python train.py --n_layer=15 --d_model=128 --n_head=4 --n_kv_head=2 --head_dim=32 --d_mlp=320 --vocab_size=1024 --activation="swiglu" --norm="rmsnorm" --norm_place="pre" --norm_eps=1e-06 --positions="rope" --rope_base=10000.0 --rope_fraction=1.0 --qk_norm=false --attn_scale=0.177 --bias="qkv" --tie_embeddings=true --parallel_block=false --init="normal" --init_std_qkv=0.121 --init_std_o=0.0221 --init_std_up=0.121 --init_std_down=0.014 --optimizer="muon_variant" --lr=0.00308 --lr_mult_o=4.0 --beta1=0.9 --lr_head=0.00661 --grad_clip=0.5 --warmup_steps=200 --schedule="wsd" --decay_fraction=0.636 --decay_shape="linear" --final_lr_fraction=0.1 --batch_tokens=[16384, 32768, 65536] --seq_len=256 --doc_mask=false --train_tokens=174300000 --steps=4775 --dataset="wikipedia_en"
Each number is 128 + 32 x the weight over its row's rms, rounded and kept within 0 to 255. Layers, rows and columns count from 0. Numbers have three digits each. The size before them is the row's rms in percent of the matrix's.

# down: layer 10 MLP down (transposed), 320x128, rms 0.113, rows 159-172, columns 0-63
# gate: layer 10 MLP gate, 320x128, rms 0.12, rows 160-172, columns 0-63
# up: layer 10 MLP up, 320x128, rms 0.125, rows 160-172, columns 0-63
down159 099:090086136121076117089160153135126113106142139122107167087080099124178120105167115146055147117143162197090126147148155076171142124114087115142102136135122170082185111150162153202123152079136098
gate160 105:151150152127099125119131242108161116140111137180101141094131151164100170103144124138129166088182076129178110154089128097191161097149163087102130103107116124105084164148092140150104092097144117
up160 109:139071140082146161112125076117148167129107067096083079132122130074108112124119121115121162127213106185086151149137172157143093151112136169150088110057103124090191096102129101086140161147141175
down160 103:090219142133178093107124124148108208141113148140124176148143083132164104160147133147123121140147133142154105101125101162103190093154120130128138091116077118160156169192109125137134107150139164
gate161 102:116183098145074128081146117181153112096089111116130134184096108165064112170126165124112131148122081121118094089177113156132145085107082121150155116143132191090139159090112086122112149158221159
up161 103:158137127113165128098124148146141161121125147095191135186068131081073144117148172114109146122116137085171160074162133149157090046139183078136089116130123119111153120090140189151169118136164057
down161 102:080128121112124117143117155187077169112105087147041127088131126186103136131140116115092148091109132109172112108103099176150100142150057146118115146066111128120178121111113119095154117097097113
gate162 096:110155184215058136151160086159147092112126149156096200141134165182168106132166140096156114094138121098104119105144147087101164148094170083143138160156050172163098169174146096112131083134092144
up162 100:086073112140134093134152191174134157156108136163099136126092149155189118139182091114129120153104146062142151096096077166088161084102127086141120142023120107114148088057107137112191101121136094
down162 098:111144188106148120120146135083154093166144125100120086115173127090196098152166148143160198108136191126165115117129109160120140118100148143177126105123173054207176120141138146123194165120154158
gate163 098:160097088130130111187128147115124139130177168111092157156136128137125093120091138154090124150118153169176177132134143122101122177110142151124101174157102164109125113089141158191121197075139067
up163 104:068131150052124122098123117099088137111196073192139100069133097152130077109137102143221143151121111092141128154110147190127118122153109077165089143060130107153076067148100136094137071104102142
down163 102:138129127094078105139118098113081155162125078179126165088135057096160087156152071143115114123103122115107083165104105174148128109130103108144165100141144131151137162182140081121142107115119063
gate164 100:137074167128144134118128180155082132185121125126126129144050088072101119095115200097188105166157099129103112131192066155138119112081148094102119071135118107151188147211126087073139108158168161
up164 101:124165106095121080075162166134113098129101126159126076114095173061107076162086119151122186180090078124089135133110116062085105107151096208088160141099091200110126114162136156119130090104163137
down164 101:099139085130150120137121115065111095120144129140156098158104115158131137104162097157138124092123120109122187093130088175098169067137117144133096086162088169178109124139121091160106056094162180
gate165 099:101102128145152062110098107066146104170148082191106113143116203121206141135130101128151118061139127145077096123112108185098143092127133075130148116210127146167116165100179155133181086122146104
up165 100:139124062119125107121162149171153153183084145140134125080135187121169130110099180082112097155172179159097144110122112146123111177161147160164146074115123166120094164129096154112155093155155110
down165 102:193125125130170183135110130166224074111087104127148112139170137084132092101072140075152126111126106095108081095116156137142127097058112150140135172130121077144146160113122101173099105091079083
gate166 100:127083101135103082133148195116109136143135054129111160117126125163136169077118185147104153103092153092076111122067166161125051064076085134129110127166145157090216125150118171178129115121108180
up166 103:163170123137121150169078112170158115082123107094141120157161107123147135092064190134110085137104169119131154164095128198133142147144129116106098098088150057127127082130147123129111183098137140
down166 099:097173120117072085162141150158115176114167087140113157140121086162160127113093184077167116165044134144164114108067174115109134174129093075128112127124120132090077152145119089106106088135148154
gate167 100:126100120142165095139144182116174145139121116107152171188185178081181109112067146113164114092091145137067145143071133088138116127198100085112155114127107082148145118060090080133095118202176108
up167 098:151166101183103074162171134107084146113123176117130091042191164116065172160174156168126125161108142100138067143153093138112140130141100131050156101169159099128122093115119096171130069137114165
down167 101:153126152117159151128082109172168066139104062121126110149149121133142121087097128127107158110139156126123110143088191133115107188088169096147120213138161170156066123077069114141114143087128106
gate168 097:126100125133097087089121176091134145161104180083089107120118055094155076105158099106118120122133174108168160129181138130136108128155080096102129111129153067064174118107238121125135167131122093
up168 096:125106107135099090084156128102105137121139134119146114153065121166143059134119071059180068072111141073089118054131136133108095156184153128167129106082109182161119109110107124130150087050125154
down168 093:114115157135046161118079134144127137088098136125091160144160169182163127201116137112093137142053184138115108131126136128123132088144076131092115162141120081127116144111225153101106154148112176
gate169 102:154103133152148109116159113165151086123151110178120076144096155111150124156069181173169126118091099094128147170099121142145148149106136106134147141107208146122131114157094135181175052071139103
up169 096:146141112065075140136143124088070174136098128161077118174099111096132154140087090098117130129109062097066127115163176182133084154158139113148105154116144168161120128133133136124091140136121132
down169 104:147143070167108090163194116159146103130114135094121116052084116167128125145139112109140134121155114127133146142090060155137158151138154116167139121138164121151150185106137139080122141113113132
gate170 098:109136143078117114161097205104154165101114130132133183203151122147126103101178091153148126151078191134091098117138127092156147106120125105133173119109129108137185086156163148085142078122128149
up170 098:118109154123120120129104113085122144133146092101099178092135139110107156125045097133108119136160131183105100128169116133079112112125116167099113114145113127119108061137146124104155120097090117
down170 097:168153178170153166137087087130140130134126124135111072179136124180131161153153163113113102170128133159112112124130174104173119165125162139037154120113062150150095178101154126161144149119137123
gate171 101:154183142115156150125116153073112123052130171116133173179105121117154161141149134118156164136152164166080129140154149071127151123135096123080186123166137042105099164203135113113082110127127148
up171 100:111137091132183098172113125113147093162120127144069133111134177183111116104093104093108174128101118169120088078093130148099118130130085118084130160056144132179115085194093137114159141100151158
down171 101:121133107148156151097064051109171055148122129196126092138115141073120132159124126160115157107157125100149159138163111188158071113136115095185159079081146197116092113086151161106185164099085078
gate172 101:131155119156166146191142158128158155139142121133130154093091161150131104158124088132092116161101134121165120072186150121160180122139101129143142070189102126129092086170111125128111145068142105
up172 095:103054112143176073127132114067141167124138158112117121088090153097111080094213149178181111180143070147133173140146159143122129100101144040088163146135081136117099132102171161110166132117145100
down172 099:156159103128064181168146140131116111114098098213132152066130130109109081154123098135067154173130088067160148141169097156119127141143143125113158145181132169074141124115149117145118126128081056